Weights of a small transformer language model.
Training: a variant of SOAP for these matrices, 548M tokens, 2092 steps.
Each number is 128 + 24 x the weight over its row's rms, rounded and kept within 0 to 255. Layers, rows and columns count from 0. Numbers have three digits each. The size before them is the row's rms in percent of the matrix's.

# layer 12 MLP up, 1024x256, rms 0.0494, rows 763-790, columns 0-255
088:112130093135148106116104110130116127104181123124112145134113118126131131182142129123115087177077150075144118131137144179103065161133150077120138122124143144170114135131128087173099115167153108143147091113156136130172134141144114129123143129155112162127103117126122113113123161118127151157089138154126080118115153109138148151132161158156124065128098141150125134113115106128144113129164106124124128134151093126197132103137139120112160122112153133105106142102121100090160146138176082175128129151179110095151119093138104188114140158103165149123120106146154107169123120171136107093127108104138147089107163124096151110119123117146141118139121146126116137094105131140116166083110132121129128108168097162136137103151117148137091090148148110141116146126092133171090110115111150
097:104149118097158102137117142152116127154118084170121154101099099130142124172095188087115157178115112080120148140100123114114117178123165114085107103146147146091091152123154103133148118109158135118127138100096118187145143116147144134135142153123116083101148102135109118131146127089150155134115125087123077149144129166100117168092092131086134121142166132113183157154151143106082105136136143154123168121111100149124131115149114118154140114118138147156128120163109134155159125177115099137094123147155136144077161106100109155122098154146123150138127095108134138126141098103140143166089151127135125148147136097127149086122167141117166117125150101136119120132139170104119115151090130133152144123100142118146131147148126090064093107148108113136117131146094108094139102115075117
096:133139099136184121150128136152135164157120112152133143124135111137163114118133125132111175092109131121128128112126155127117150128109157123129157173127118163112113138132162068146126083107126130120123113130152149146091139149132137103127175116103124103118163098091160125109105086147138183120090140145094134097100154135123128137139144127188121112075125095125117171110104179068142122134180128075108111100141137121064084100105141144131123107164133108115130141179141130120094163129148152148136115144128128147128118116136123155159159173126131091135157115128137127089133141185119096181107116119086135099103136143138100096169104088146115158136118110140153058086148119117120165143146159128146150131103120105142120109149117164110111131141108129168133114149143158119153116111106154
099:137154122108146103133137116143121036150140124121134140122162181072132146104135115127139143123108189088129160126135128132116134158142126161146140128139145164117131145136126124088128117079078111134138103131125142130108174106109111143123132119138102151139145091134116117113141132169133141156090131100101163140136115058085149107132154107095123148144110126135142117139142151129124105100125111168118149068061140098120112158121156138143151145148130124169109131116143149129134132111139161084136119071154096120126139114126138144092116108122124151126144149110164158127120093123124103122152096120139101118112070167131149143132078136144140153144113126116135160097142139193157136153099141115118118095158100135124094137109138146139168154185162125143134107138164183128159140125176160
102:158163158141100151093121085176129068145147152110139147114133117085097103128097144115121115141113105152102148127105113109155129121174153177114132178094146142108096102088130123066100174150123117144146171171114144122121146139166098159136128137075111117122153140115115132084119201165131127119129160137145115163120160161169140136154170128094138153124148126139107149145109171112150063108098125093135116110169159141108163125133144131144112137165129147110121114114152150090148158146152082151064091150141127132148153124130127114116125121096127109117112117124123121080127146128077134168129125147111129188149144135119137112134107120110143143111123157091113112119183115126102111140149141132120123121131107133116104144101121151127105132130146148107086120110100118159129106104131133
097:137129142123108118105113137159123116082159133136141149126090123135071159077135158148166158093113168126178165112119163142131120162118162130153096103150119095151095157097177113109113115124139168125149134139144098126130128169182180118099103131125177124090169137119125117166139114148116115122127145107091160062117122138101111099121116121146145153150119126120149140117158149143137083125088113138128121123115125150123116101105119122135131137120138177127150144111142170149100140138148121115140142120174129128152148146168126124146138132103082119111159162107131091120163086120156156097086134125156132144112116081128132148147123132099159135090143115150184148114118108140111125109052109152123106135113140140108164132138129144095135136118079102158128150116164160099118124081092091
104:184148170159138109116116101112162133175087120140096121142102104142107147145109108114124138106137118109161089187114134153157091140153147126130149112134067105139111099104115153135147121143120113114152116137097139136126124183115130108168125063130132152023103074108117129127126116115117118129140132131098108111095162148142098161104091100140142122132174175144131156091133125088116136141075170112134140098153140129178115125169135131121112126116123099109116163064088156104127119104184142116134079117143093116091120114126164145118150111077113129149120105147109125103120131159165128122113141158132099149150136148092121129116124130128112162104146155126145103136143135092149096157147136134139116142116136132125174131118150105122129146132149118100119117114149117101122134146151126
101:115110146114135094146123117104084158145172150130123151119155104140109132146160114086112137120173102112136120096085112109150101143112121172122148106172155132110114130055155144105115111143146123136113136132125119110113119120119151103097172112115148102147121170127157125153147144094147109111165136120139143106136146121151143155126096109104145149138135158133140101155193092137134102072107155173141114134075117174114121151153112146148144151122150120102113100100061105143129121087116098137153113141124143139120144123134107146130107081144099125133144135108149046123128155142131126119128136144131152107117150103141102126167087119154130152118159127107120133120085176158173146139149159108132168129103096090158130140133123093098131113116113154128166140141086125203127097135135095
101:136129158149111137138120145117103131135118155073108167152132113123139133135071136127124147166164144086109137129114159102166149123104157129098151120091066099121109163157159136155085122154155114143095120092162118115124076103081157151127110141137114124158084121118099154155107131160160124133079136142140147113129089104100148123137107127158124115108114175117130150124118154121131102144137083109175135153148128132127164152108110148125132170113166167140074118113153168131158134131157154156125140110134162116121103111075149116114103081158151132132152122119068107114100160133111138135140113166109128101132134111134138164161129166096138133130159073140129121125132111113143106112121140142098145161140114148093142138188147157135162111091082134160122121118102102116123086110150107
106:141122137153131099097161129146161108124085113125113125130075130150177097099152101110086157105141118120151154115118124094123086116151136157078111103108140142112142140122113117138158145090123103130157139128158145128141118127089125104140114128129129115117089107088109155142151164085140117123152123218141130193165122144137154125132131138155160171105132143166138078085106139107139125136161111138141121177093124137136082103132097112124141152130061158115115149135100138105146132112164084143099150113139145137123134106174078145125157107136170153099120115140130094125124100146109130094145135136080136115188171111106189086133122122151121151099118140123153129136136150147141144104100140150128159125142146093146130107167105167108145122117123142085130114147120140118143149111111119
096:143118108120175112141132095153136146157079177081139109140109126118093158156104126158110173156157119188114126154150169132105149107125177133124114142133118116152097095154125138147153144174104096122147124113149117115118125126130172095130104084092124131123155146092094154140155121107121154135068133135082138132162118145136139133123127114116123129088134080154119119113139143127174104149141081103099167125122129152127127128132082127145099084146150172119160170085096102109138134139144141131133122135159145108122132121156123117126134108157139135107135120134149138136069105127142119155125086136082116140114147075126097129153139143113138128132119127135135114138117112177111117153144145133102108194099084140170102136106109133109131133152134108115135090115188076136175124159100090
100:129110105152112133174139148138111126098142156131134119118137127128122108127118155117119104084157117118127119165102090146137163148111136131158166084101130115098144117115128094128140142121155071108153099121182125122151152121131109108092179112133094122112146129144144103084121137096140110114109099120169185142165135176162113138146097151125129115103125090134145163101114116080121174119148071129133092147175118154152118107089154058133116128120126133143122136152124138137126120160154191142121134094119160101148173137112139128134113124105144102148108133113162137133124111141139134120132124126132139119174089142090109141129132142094144121124161146116131117113111083161101128149128130109120142129129138118123102098126096130143093060113083097115097147137192198139112069137156149
102:133111121123159122107146152166103139137096169096125105113138116142136103101137143139146109096135133148198127148108173111133128125158159119097114100139156120141150120156107108154118171100120177139120086124122106145113188097154118094111105131156146090149070131139126109145141078117136131110138123126149095118124092152135115135078103188168133126077128111126172090135117133118174138116153127149146188158125145109132123135151106076145123139166079127144088151082108127144139141129113132098143103134104136093135137098127130120140123118094108120145122129127155120142156158124119137117125105165103107133114172061115130087127128128142142121154127095156169147104164154108116160122151171113115155105146137114139142152149123088145115109098137137129150103130158110170113058117099126
097:135122138136129123114112107123102132094129105138140153113125095126115129139115130148102094083153128173165077161100130137159186151146137136135100159174132110169132124108121150139094115104147087120161149113120113133130118152131155114116122152135126141128193124129114140138154080115130106124121102093137143105137156131132122112111119158097102135148158071096126147121146162093125139134129117143134115139115100112130172124159119139140101150134084115138119125090166162147102127127105145092120153100147130147137186108116093130143161112129107139106103147120167123155107115125083143103163152091107162133109134126139130056134141125143108130062125136122159161145102125111154141133099176150100145125137086107103152170124078126116111133161167135195081073145119151150127086100128163
100:164085102147138124112192126136093118170110086092126173141161116163113129113174115150113145097131133143128113141138134107178131107139144121129163127122089085159110124134123101156145104135122087134162125114134141091163120109120120150109167135143145140098133137121166130151133147139083116102131149141118128143124193154123144110135142090100141185134127132143187143118099109118140154158098115133165131097117109160098118156112119112130190098140126113104093133092129164104108127109140117128122147122110155107140114149146133158099130101120102095129176104147155103134132136106153145137189111132091121117171122114168112135115174118155122112136101095135126133081125133133123092150092111099135074149154111122154140129136122163184138130131129139062133098107161094133106151130119172
103:138155112143141130121115103126093142155135135134147122131105112074145108137112120133079113119143075152133115124104109124150112153081124151124122148141128058127118125108139151160157194138130102149108132132127109100131132135120156128138114153132165162064151122111146159152098127140176102166096100086115078165072129132163117145156159132128155130090143144135120139098116098152133121131105144117131130145166145158126134127162111128162128135101153125105137147130130090110127116147151134107161063108095103128173084117102140149155109131124133140103126121120109120146126091146127142117163132079138185145134128099087127154128129109130139090091161131154118128142117164091105145182114156139100132077142110130133120084134146108126145091200107146104124147186100151113121128117110141
103:115164117124157130095117139139160121114097163155115118108100100150116153105161119153128096160154148112102088114125173164127118073130088165176148149109146109123138157161163120140129137113137115161119139147156111093195126183121133138141114155104109168122136120119156098093118159184131158148130129111129158106144068090151150114158146140128119168127132133134105103161121146152152109141132082112093105108118103171129131061133121131160113092105121119099123087129142134140105075111131083156120131116098126157175129125149098148148122111137149139145158160109132103144146136120138090103113153107150123131152138110133136084135139149165102125135062132123135117141105115120150113097135130126131105079176107158141145112072154154146092163129142142127152154137131121112118139141155111
100:134149113118135153125172173126156096162123110118122135116100104099098120160127152105126132119194109118117141168126126175079122140134148140162158107166113122142119090138156143186120086142132150122131131175155146138149109123116169127082160098152120144119152130088141154125082137160179074104118101160148086136113100110129116139159104113108124091119125155141080133124132098097105095107153130151133108128138102139087151132164101125118138114139148128132084124142101177122116138123137136138111093151157095155143162140126102140168096178101140081093132127115136116082141110123139117147108106134165127114118180125124109129119173139159116127129110136088128133139111193141133127107155135140150135126095161171128117126148153112079110101124135128178128104149116141159116091150106147
092:123132136162143140143063120101150138155158110135149113111101138125127093131123134092163136134138069134158133128105174057137086122117122133128097120109117121093118155096179100112142141125160151137156149119139096112128110142133162095134148110180144104125146125133080116161089131120120134167069144148134139112109113162122127097103123074087149157133141149140120113127121082113128082121132104103141166119117106122137112100108099097108132109093146121136138127142098129102117154086155140152094117162119153125090179115141073121131147145140167142169130163089131080118146082127155138123109119164152138096134136125109146164164139146162105104101125150172119107161093129108144192169112131137121082137129147160114130126123125112118129083116131101138104119125105106148142146150124110
103:130096156122166120122079124112095121055139157121132130152147109165142150129156156148111133154109131122171130125099091129152115112115129154121101139169133125123125133116125166121134114113140115123146143147148113158146156130144107107135117159121102112123081138146130145147119118148135151113120091170125126152115146105133158133104153126129143095063131151123088106129132127141096121178138085164149146135134115126128126133057161132143132139164092133128113127147132103112146124122107129119101160093129127068142127104121087148112107121180112113155161112199134114173103123130184155129112096140101133108101116143114163096127116134104073105143108142071172135117096099159105107167140127100130095151099147155117128129159085104136144112152156196135119109142147096159119123183138120
101:085108126130140137127136100115129153115159159174135161135148127136136119135106102196129137124149117142148122155148139124144132119122107117103134172101072108145128131132139107104129120093130101155086100117152118077142105128186119135104140108155136122110157120138156119139137128132169120115157122111125138128119132129130120126167128109107122082134135152142156115100120121105105149176129140121128161129137153170120143108132095139118096104117104144084096151114167118124162159128131129093144142122122119143146158063126130139177086172115129117151151121134112133119137110155157121145159153102103152091195114158156088085066150184139149140111131194136125161108105105133151090133120151160117151133135110181085161155093093150139079106117129136081155152141166116129121123169120131
094:108140129078162119129170170122112128130142120113133107087109117097165104100133164136112145087156095116112145167114178125134127120078117175104107121177165104137105139126123138147095160118144138085096166139145091146089100119137118159157110097096180138134073161137144136123130152120111145113137127119119125141124127095185100163129114159108111153088146141132159097117074162111105173111119139106124137147111117142095122120103108132145110131105121114115091179139114130132144122140126129103170136140117106076174085136109171167168114110105155141143116161119152123121132118141094130128135126132150091118146153106133088125096151141165110140125112155122125120129096104146156134122114077102148164150111112127161125172119101126130101183087144148131161129147172132118115133150163110
093:151106133111102148118107135137137130114170120122135133153103140144115115089164116099156154124122137144157107118122133161124122121124140134130136135096113127096136125135082155155101149153161087137152149084168157114167113132150115121104150136122151045085127140104179102146132132118134123133174100127151138150125094117161166102114137138121151146146112153145189132099096089090072133168097150109077128098174110150175090142098109113115147142120150126144103114133131130119171117133132135118151094105094114132168111131188106144112177145136125134147122143157137117138119104131125123117114099109117110096099138164151195163132112106177108155066139126135146113160113145139126123109147170146110154103119135130081111137131137138145070132120137155139143145129166115144152085111131094
104:121173136137158106119112103123156144107083115178142158144147120138128129171124160077154102148154149114115109115151147134145146116150157133133124160080129114137154133144159088137110138118122107120142169154137104132142114128161127126154149148171134116144150143089146092091175154124140154103134101154122146126105130162141131113142111100184127132077124157163106132115135104106140138091103118112124126144093147122125134105122086180114097127157116126148115120125134149137126079115124112116113179146109097120127133094121120135123106136162170144090162109153121127127110109153154108131134123094146105124123134091133127131144144111112168142137097106151133138108095140130098186183130173102172159123098140125153115136128125124171150101143082065177127142142092037132108152139103163
103:094120131114136117147111133116126135114095138162108139104132121152086119124146113129127116123173091082179156173135134092137096139105141137127138135132119089152132146093125140145142138151097125120086136146134103129144160111128172135148138155100148142118078133119166172117120142135118105172134067163096095172124106126126109178143168107140107103146170131142138154140127136137108156120114138157088105147078135105133160111128140103161155192134125160133183142103165111133090103125137112122150160091160132099093116132102118138073125150151158152132116092111130139143135105156167112136109115142143139142136091117129121172138154087121123133139150076115154109142197115138107132117169134115154120160143122136118199149096109100120100122099172122124104122130153141126144120103088102
104:134126111128124157107139101183154100144120110144121174149116104110122185128119130095167136139145113041128117119129127130183173142104121137127158074105103163139075137111167073102158135111156145090098148120121116060129114145153131076151137086093172132151112194138160144134106134123136169134124102136119090103122120130158138144125139126126137109122138129134144132122169142141141143131104115147124102106144129115139154148124136096145133121170139098146100121129107119117139107147129116162150143148116165131127120142117093087148094136096142154137120106091137089141096092112143111116109140115107131150157139116124150153063138120125124112107120090110125120126127189117130111148130127171176107124176140111148154135088142098146179132152150084145146132125111109133147138091111145
099:079097148123138118100111131179117150087118121126157135123175143132140123150126183137114131124143101140147093172083111143157143153120140121127111105182112133150139151132147096102139191162138113137127133106172143136146162158176178134075108172126144175098138129146180096128119097138132114121106113116077113111120155094145129131088114117118148122095137114095140134153168106114116146150095097096127155178131091130150137060171130108135134128133146104133101118114140098125125123158135106106127125163162137132123106143128105123091116135147121120136131120152156144127134147139130106142143149113144200166161099125067117123124154131150136110134107142098109142113181142110176151129128131110116120077123098113151091133160126113143141084087120163162131143133113108102108137128114130
103:123109133117103121116140117138127156168160116126154110145093116125121136143141130148139147129115121129108089165133131136139092109127120098109154126134142165104128119098077189132101124131110167142128172166131091130134135147105184112112121112122149141145140157121102101178131146138135132176131132098107113135135128139167151123119123133136172155124152114156129098140073132137087126101149124141139145130132126087130111124172133145118136152109095151098121131149129113128137087106149094102108170149117138165143140163112114131125102116143079106131118092105123128180113127186155102140124114160124136109145146134098150114146148169133164103177123130131130145127134156070109103126086159122139094147147073151072127131177137154116031146134112129130102160137136092100096137157131064
# layer 12 MLP down (transposed), 1024x256, rms 0.0494, rows 763-789, columns 0-255
089:147127146178126142146125127140123116136090125115115136114110175135133127083095120150123144110126091153122107121105136147150150090130105166121149162166123131081114084126120144115132135142132152116065132092128122120143103099125146146116101121109121070108168132156156122137132095125143142137147124115134118149119091123126109103133113125115129147162104110120146085106113172124103123149124140123130187147118121111120089141110133110144114127090057094130092172124122199171107128111062162094158138106130107157143139131130120074160099099118137130170115128133109121104114149109096149146106148167135097187128097142086119134133105139126115111146134116154139116137162131145101089197097114096131102119125135100115165160114167098134144126113097161142117124095162106095168130165116127
099:157146127125094133154135118144121179129118146102150123161156119129087129181124089092119126143142183165095155107130149124134120158125158141194185137091093173163119073105136135138154153068146140132122137163168159131106149158163102118137141136141121122158156103097080137118116146156097111166134140166119142087095128112136125139175140096128130146142129090129102145114145103183145122099145083079155069105143162142128113137147151139117128132167099153132152096117135112119128103115120137103125147120142082134146154152125149104131152137162090117100126157175122126093120156121093138127132129105140174111108125113145153122146089126138147134070114138129126117097110123150116104106102101128128140135121122143145091111104155117106124114141147113074133119121136127163125163128164159
099:124111120100113107116118107128133125138107116179133154113109172094120080116119133061110116145124080140139117119120105157111117141138133119134067134155134127116080118111127171109100165174110136136157131120118146150135145079130123137178086100102123119153137149130126166147134139095147122118149137117115106146150146128078095128101123121106094135178138163146133130122151115162124173113067149127115140094117153128172169122153126131101131144099175135140125116115166139089154141077177104141087132151143151104160118131087163136074141132135131130136096117142152125166122126106094147155175160102139079156125153152114141120105112132121106121102121090109105137163104112138172114129097129117146113120135142121143137145159097108114147177145129136164094112085069149126142112110105109
100:119084139129124159158128105135168149111141154139137126146110139168148106121150089157090131136129114115148168147119100124201106113150106114106141149154120127178135070111151125117162145133080177075130098157112111097116086168122116137108119129172121144146105147141153125148108150094112141099148098117113128153125093146177139123173127149081123139107080105128106144101161114108119125154153135131146136137105158090140084159127133128101111128135114127115117107142093137147133143184165122145123116120130120120117127126155132107160138122070158112113155155095151086058143134153107155113081109134125141113111123103134103105138151115109093120093133116102104143125067149103151080124106113167160129173109132127134122133106099078145137136163116099122114111141157113107154143127134118
101:115161140092111111104084152120141175116166139087141127119085140107162122128107103126130129138119134120129085130163107110097092151169137101168123103111094148142149107128126139143124130149126192148102104129096111142142141110089110123122144089151133126148083138151155121095131106101145134158124063106090161130122068135117162111148098138139127152191148113094108120114159121145129158168136127162142146131100093116168140119116122144116117125072080120137190152097138089084136138138106104115137191103121130128135120121150110085165131158100150104130148145109142128122169152122125104100104102089119121103185143093137132127122124100140091140153104142150175102137110132116127128118090131146135140127145116118125148141135147137121108182134132106092145181148139094164115141117127121
098:130123131111142141145125125120116147158115094134138130153137064120135138139111145151141143157144150087100147127168148089155157152123145147118149129116124142140114103148108117131139115128142111146132115175163086083097132108136096126139123111113140170096103143107135157120131141161166153086146123085153109084153111098101119127109151092127105102069128126157133134155084110133181146138150179113112101090133129116148166107091151127119112164089133166114117103121145101142118147153152153118108109189136078052132116177147132095138126117145144135179097112126125124116092127102132098111131144109189126157125116098151130129165120125174147147098122122172132146133140180107094132102103155137101169106094137121109138147133133179166106112101136107133141119108152113111133156123105148
086:131135115108127154121157115116109093118142159128155090136143141146167112083138178125141121151156117131113125153103118158184162068137150161168132111103161121127122140130139112157145167133125105175144121140142090116163089109163143155135131160151129112141140189084129137153151125133149183122189168107157112121131116093132102131160113171140145136150110105104134127161141106147141128094157093130166158121156146136108131116117164159131101132128098144162164144089123165134142106125143141151132141136130121136133128109144113110125147047111130116120070152082124105113108166099141116112149093111144150160121103137146123161125140150139113162130107140121128162130173127147110138174097094163156114164102142101143153140121153172142145147111132124154134141148075150128173128144119155
105:157101158104097172134122164105130126146110087146121132144148130136177096134087095128109123111111108152134101092167123183154081138125085151093122126109112148119138138124155132129140117120172099087135155159114155152146144127117156148130096138136103119168083120096109146124130119101125115128144137110134091130167128121105184146137140159109140106144153133159133144110142126135063134094143142115123133119137107138166126129166175154124135121136148107140125111146141142110177143113153144124148098127084147127139124136094117128101110155154128103148134119134106207116126132138109125157154175157108196140070126117120125139138075190131131145186147141116104170099130146152122155160119138082132102132179131133148133114107143137150151125147088108109071144088141124112129132107133124
096:125077089108143144129165123152154184126120104080128112115152162123141130123127101155117102121102112158112121153101129117124131124161128089114158102141147164168139122136097154142134132086122123129133128106122131123118147122152105111088147102154127124123168115163168111149151127075146164102160142132079145134089156148110128136125125136110132133151124096138147091132168126155106141110118169087111157128142159119138151116164109154142112077134139142105188075121128124140111137139127113120086121100170106152181116109190140127131095100073123123090112113145151139195117119136115119073111131124160115112172121116141133122098137095130109150133095186119127121115104156126150165130130116101122125085134130150145073139102121085095087156156116144124086147123138099122132144154110139
107:185136127125173118122104130117108101135120144134071150155148098157107130138113127128138141160125132131116160072133130142105140120123180143103158117139154124139138097115106169152150137090092173141143183122193095084133126133142151075138114132120092149130136055140151099126139121140156094167149131140101124102112135177118141132142145136156129119150120093091116057135132100156126112106113131135146122146141129080096145111156157084152116168142126172138092156118127088110125175085105149131106123146116138115157154149174090149149123117110145108132124134119113108140158139132097138112118116114112131145099113097181096150115125098117130092137135145117169153148125121120183133137124150149175134123103096100143121120121139126107123163137109150155094133118177163155139126109145138
103:129157156179143124114167141098111126170146111186144155117107122129181128130145165103115131135088165105121138133151140108074136146126098139123104124138167105153147138129139108129137155134133103114103132128135102147116158199118129143121125143117159096095112089151144116142157137131152166082140100078129158131108091144114145129104121133097089153091146109152143105166123139136146126090112163101168118183124129106158080108170115114126111071099101130108145084153122079123141149128176068124161112152109131145122134152118105122137103125160132103165096162088165092130120117128157146098104152117092120130147130125113137134135161148169121155159099144114138126148086144125118109149137122129107126120150079148125162134132153180085116127135144157119123131157116116112139143141152100
105:125115092140103121072116103169142125141108088101154133139142139107095144150127123128149145089129122166137120103125144159100109127118118130171119149149150154143112130156099107121182187113121147076106132154150116144089113122149092145112106163106133099162176142114136117097135116146160130137128127111127111070155106103138073083134129124152148133148134121137125124123091122134116192099126138123169136115107179128102116129132113136116154160169118156128134121088122157116108079123137139129132121147091123137152140129096156122112152134123139131132142123170128141167084175128128145081125160181095136088147153098089167096128105137103120136174145135141128142153089150095125097136078104127162108100134149123123123136161181106127145078128091145115075133127123107134170116147127099
107:123105127146096129121136079140137158155119140126124143133129144134146118171137146088114138125099108106138137152121148182125161148131143119133142096120150144167184138067097156117091145137143091155099159084175152147117140114111118127147143107092084168160155160120060159162124133163136124126107121123126133123121137149174133124158115121124156169157140143106147139086127110132110087143162092147121117117077140123136116108102112110132116100124132113114185100113130092145111141137122192202091097118177140139128122153118128096128188147137152136124149102141103183128119131147154100134164105134140121116122126144105117116115130125082115110131134162135152098136117123126094122136065102130146071100109150092117109126141148115132144138124083129105128159144107123138171132128109153
106:119085129136134090089207142122109118152146105164119118154158147135117129118124135171132131120119168103117132117109159132124149140117127189143135158160145144149143084114110083148110126110146124113140146089101152100143107130158113111174128110104138108144091130127154128144145137144145102166111122098170139172119112108098142129178127154173112060124130137135116148147129104165071095109124197153127117164110103124123107125122160135108166143153120098103132104157065117121128143097129112115141112154139121094140127100100102108075135160157148084134124173114118123168113125137143150146146146165123105168178109126163110145109090114146166093112146104111062098098156132121093145101131108118119155106165118135138134138147144119130109139109131111134125136151136132156137143121133110
100:129185177162125170175127114108148113082142142156103130137160128165119129157149150108139128142127117086143145132168146170117116101096102134121093128172123113120103115120143130126110181107157155139082115113137118184074138109089117134155098103127144120166143165115113106112131110126149174092160133139097124087134140090130144154143138132142116111137170159111129130069178119125114156111109158128122124141124120153109106111103146118107113162150084150138129136109158097124128126157135094126110128151078130147129129160115150120133192133103142141106103191081133110076096153121139098113123137144132091152122130148144157151122098104118093129115151138087121123103146113126133127117129139159131062127094137116127140186148124149141139109128139161125163151098101101109127151092121112
097:138115140105123068091139147191096129109131083062150151132105104132072128153172101128110110091117164170155148123147147146141147118142164109119124119107133113101134164070111094106119084149128130126124135125146155114138108129096126083102123128127144131109104113156099110158143138159114088119093121115131170164111074179124134154110129120155170150148106134117080135154153155122124131174135130097136152110157169131072130152125142086118096124130104131130084067132142125115162143154130146128114128156100106136128124087134101142133119109138098182125108151107119155160117148126136161158133157123179133104155121166145125126101140145148157119099114135109124157156130155133155158104139137095107147130152119126127149152152111130161096140128129137108137103170143118140085088111134151
106:142078139138107105087118128162092141103150146130138140115102115113151141107129161109130146081104125111075177154145154106137136151190096086100127144119148137129127125123132144088133137140132112134136162145121120116121089120129100113107134134086074138136127117127120108114111113115089088142114172109112115166097186118135140112158143101158115134108155118157127100103130106134129109120094122105090119191111124105139125087130145165153114090096112106130145104104143126135145113145168160127093067086116121123110135134102082138068147136129138122128134107112107074152094123140109149145120130174083149100163158141129142128116147124075131145141142153143118128096129152067148151190084126141136113156121099151143138109126166129131127131096134191151130150104157123113120118124112114
103:133174159135139104139108111130171130116155108141109119104172154178159158117148118147127114115073171105113109110121177125105137086094135108147117119137152134115114148112122155132121137122096148133121142127100143129118128137161184094165099148127139124080132101150151088135156119158131186104166119172151120125143130128130174118134118122106142127130174126155094135156124121164137145121154104136096132152160082145111122105147132109122116135128107143108118146140147068153117123104147163169123120135122160109116126096113126107117142119142121090169170100109124174143106130176118082127137113123086090123121110090118093123163081133104132095111113140135142150128162125150124174101150113077102100131141171084115146131091101160145146116107100126174167110138093140097156132170157121
083:069146106089148156129129163133139163093145129122109168158131141121124133154165107149117112142133178114107137103163083152114085131105138132113159137099123129146144150194090169097111082143132122107092100078123133133089134102100113121138131138132125160111134123119182106148159137108105149101136102150091127099115141126128088178128122197147077127152141102135094128084137146123130136106153171106084112144164120163148144120153136156136103152152108106127123150118133110121169135131110114125165130151115125143135109162089146068121152109083123138131119138165137103151136114131131092122182100118114122088130118148165102132119152132107131150146137152093128124132129108152150084052112123073149111132114128107112115131126118120091148128129120128117154134164110166106117127107137107
111:169100149105128121120098148120097108117124085094121120167157127126161120130136138141141117158140121078169134105163132105147093140165120120110132152124112093136170101141115106143148145088147092115110118105113096137094129129156103079049128115137127163145126185105095085126105163151134116130162077116090128131134112086116131084082152094155120124105152126117162141114160141078128152122134152104116154177107142106149146107129108096090128159134141138124148154117155132135086108145124139104115169145110172104123095142127136122124178148087127125122109116165164110107117125140146151134126139137108103123148095114137143184090170135125139133076135144121135165130125103123144119086098129134102138125146079153120098107133084149110125078137147139097117153141126134129133100099170115
092:107087139125124115168193104098132159102109149100142104164131132121119132140117161126109118115122102163049135120125108127114120142137080128105107150146157108108151119133140127091119117170142145077123110107138148090137149113121134137125126147073088134158114156103119124146151131126117128106128122142154160133140114094171094146109124141110118207118141128090121156123127143131160122118136185105122098120152149118120134126108132131122117121099118137135130128132142078122140128108136105119134125139102112154131155096083101113150137078114122145087115135157152170078098102106085101123145109121179146157090106120136138127101083137142123100124083077090159150155147156136126162175106088129096116135097163116089141125169130126115144087137099126119175104159167151097140134145121103
096:160168123152112106108063129113106125098118177133128189143128147127109143147126147137128088142079149089115124101145078161159147125160131105157124150105123121143163145140148099128133076116113115146149087150172149141116154132138095155087124148119124108115090122155115090102118106132150158140144151117130144131110121110137160138139125105111142114122100129128132152210149112135145137156151125108150145094161137130149127079123118101120104122142098146105112074082144147146120133138156140075129092129120139151093137115140085109123140129147145132118135128083118124141170103111149136115112086134121166103118129111173177157153109137135153121142165124113131157142139132111160107143176122148099145122155052134094122119155089110131165115093095106120135121082098112142127159116109166
095:142108169148163144135151140141130120130073121100145168139136138123144145110165179121157064105167120149117139112140117139121161106117096129159161106158135140109154161151131137091162116133132143119119106128153076164107146120156164107159126096087132118126158110119131117149111143163148067139089118167104100106131136180142137097136121106121153127154133166155099137147143141160128144158145099083152091134117116166121126134112111114134172123128143117105141156145109156109089159124116132163113128112136142164123089125121136145145091138097135123120117156144136099119159133103145161116145124105164138096127088136133100119118177102129148102111084161147150131116127111107089136133111206107131121153147122149114130072090105126144139135106085132123115172136124101132111194165114175
106:149079095088144170133101145174112151111116140123106119128076121125142102088144132115131168165122122101122136106129147155164136117196159112084128105105106156120133119133134107142131125089087141118131152133195147184113116123110118123158093130149142183196121170119148108084141130164145105117172163131117159118114150131106133125130124096077107156120102154113147122127130164129101135111109166186150160163139110135095155130126117151164127125122148080165154108132147117127111133113117116152098138133155125124148127127104120139083132105145135111106138115081147175118125120111144136134135150136099119169140148093133107142147119090135142145089114124101144182145154125104110129144168128154110144140160134084144082107135152127164145143094097144129116167150149126105139129110097129
104:113137169124092132112143136101111102093119144155119096171126098118121162136106174117115111178155169126135175161140142110135134151135100160098108130163046146147128165164122152126136162128147146143098118161108125162118105099103112139143120128130090102116118136116109130140137132110139123186169152149158093113123079153163117134162191102118123173127077144135116153166154131138126128187123179130156156107162145130144164090094133119125164106101115152109133134093099132155087123131117124110144142109130129168134165127140118144107170113129131130094112134093111122132112130172090139101164151119101141141113109129174142096122089140158121147147094153079110122100177128111166134110118141120148123141122140139115131173141157143089154091119155122149123112124132107127141130133114128
103:126168106118128132145155130082118160117074102113122117096091100141127156138161132128116112166163129102179141123106148119132119098125114170140160083147104105139143125126149145133158168159160113126141123114103161101141161131105120136070138157111130139146125124135158090114081088107122166125135162162093135108138171132154151086145121148154136128099120159129101112131127142128115136119093171160147121146140122062176093114122107148156122136155126152134149118164092082152111125140081118141115184134129150085150121120114162110119077124143104131140118142148116098136096138125151147159115116133073122169145113159146120141123181136134110140175104137134112129118140140096148090094096097112117108090097109105112131120156141128175092120114164135127096116095163138123122149075123124
103:145101116161170148164152100135174117109152113159159137166126180124120163110128105161151128074136107078110119148116143118127125132118140104141107099120140101141116135100144118127148106092109177076125166109135147134148108146133103143106118135099153159102139151201161138108134124154139112111111153148109149109128129089149093109132089104136109140138097146130123112117163128139129122149135141141136146139142104136095118103195124101129138106094104130093107095126144122117097132129112151154131143165131141124126099127171113152088105096152151134187149117141142129136153132167127116111142103150127123154115130156160144098106171164155133136116158134165112180114146054106123105125156138119163115065147110139169131120134103134095175103144153098079135116139110179111120145127155106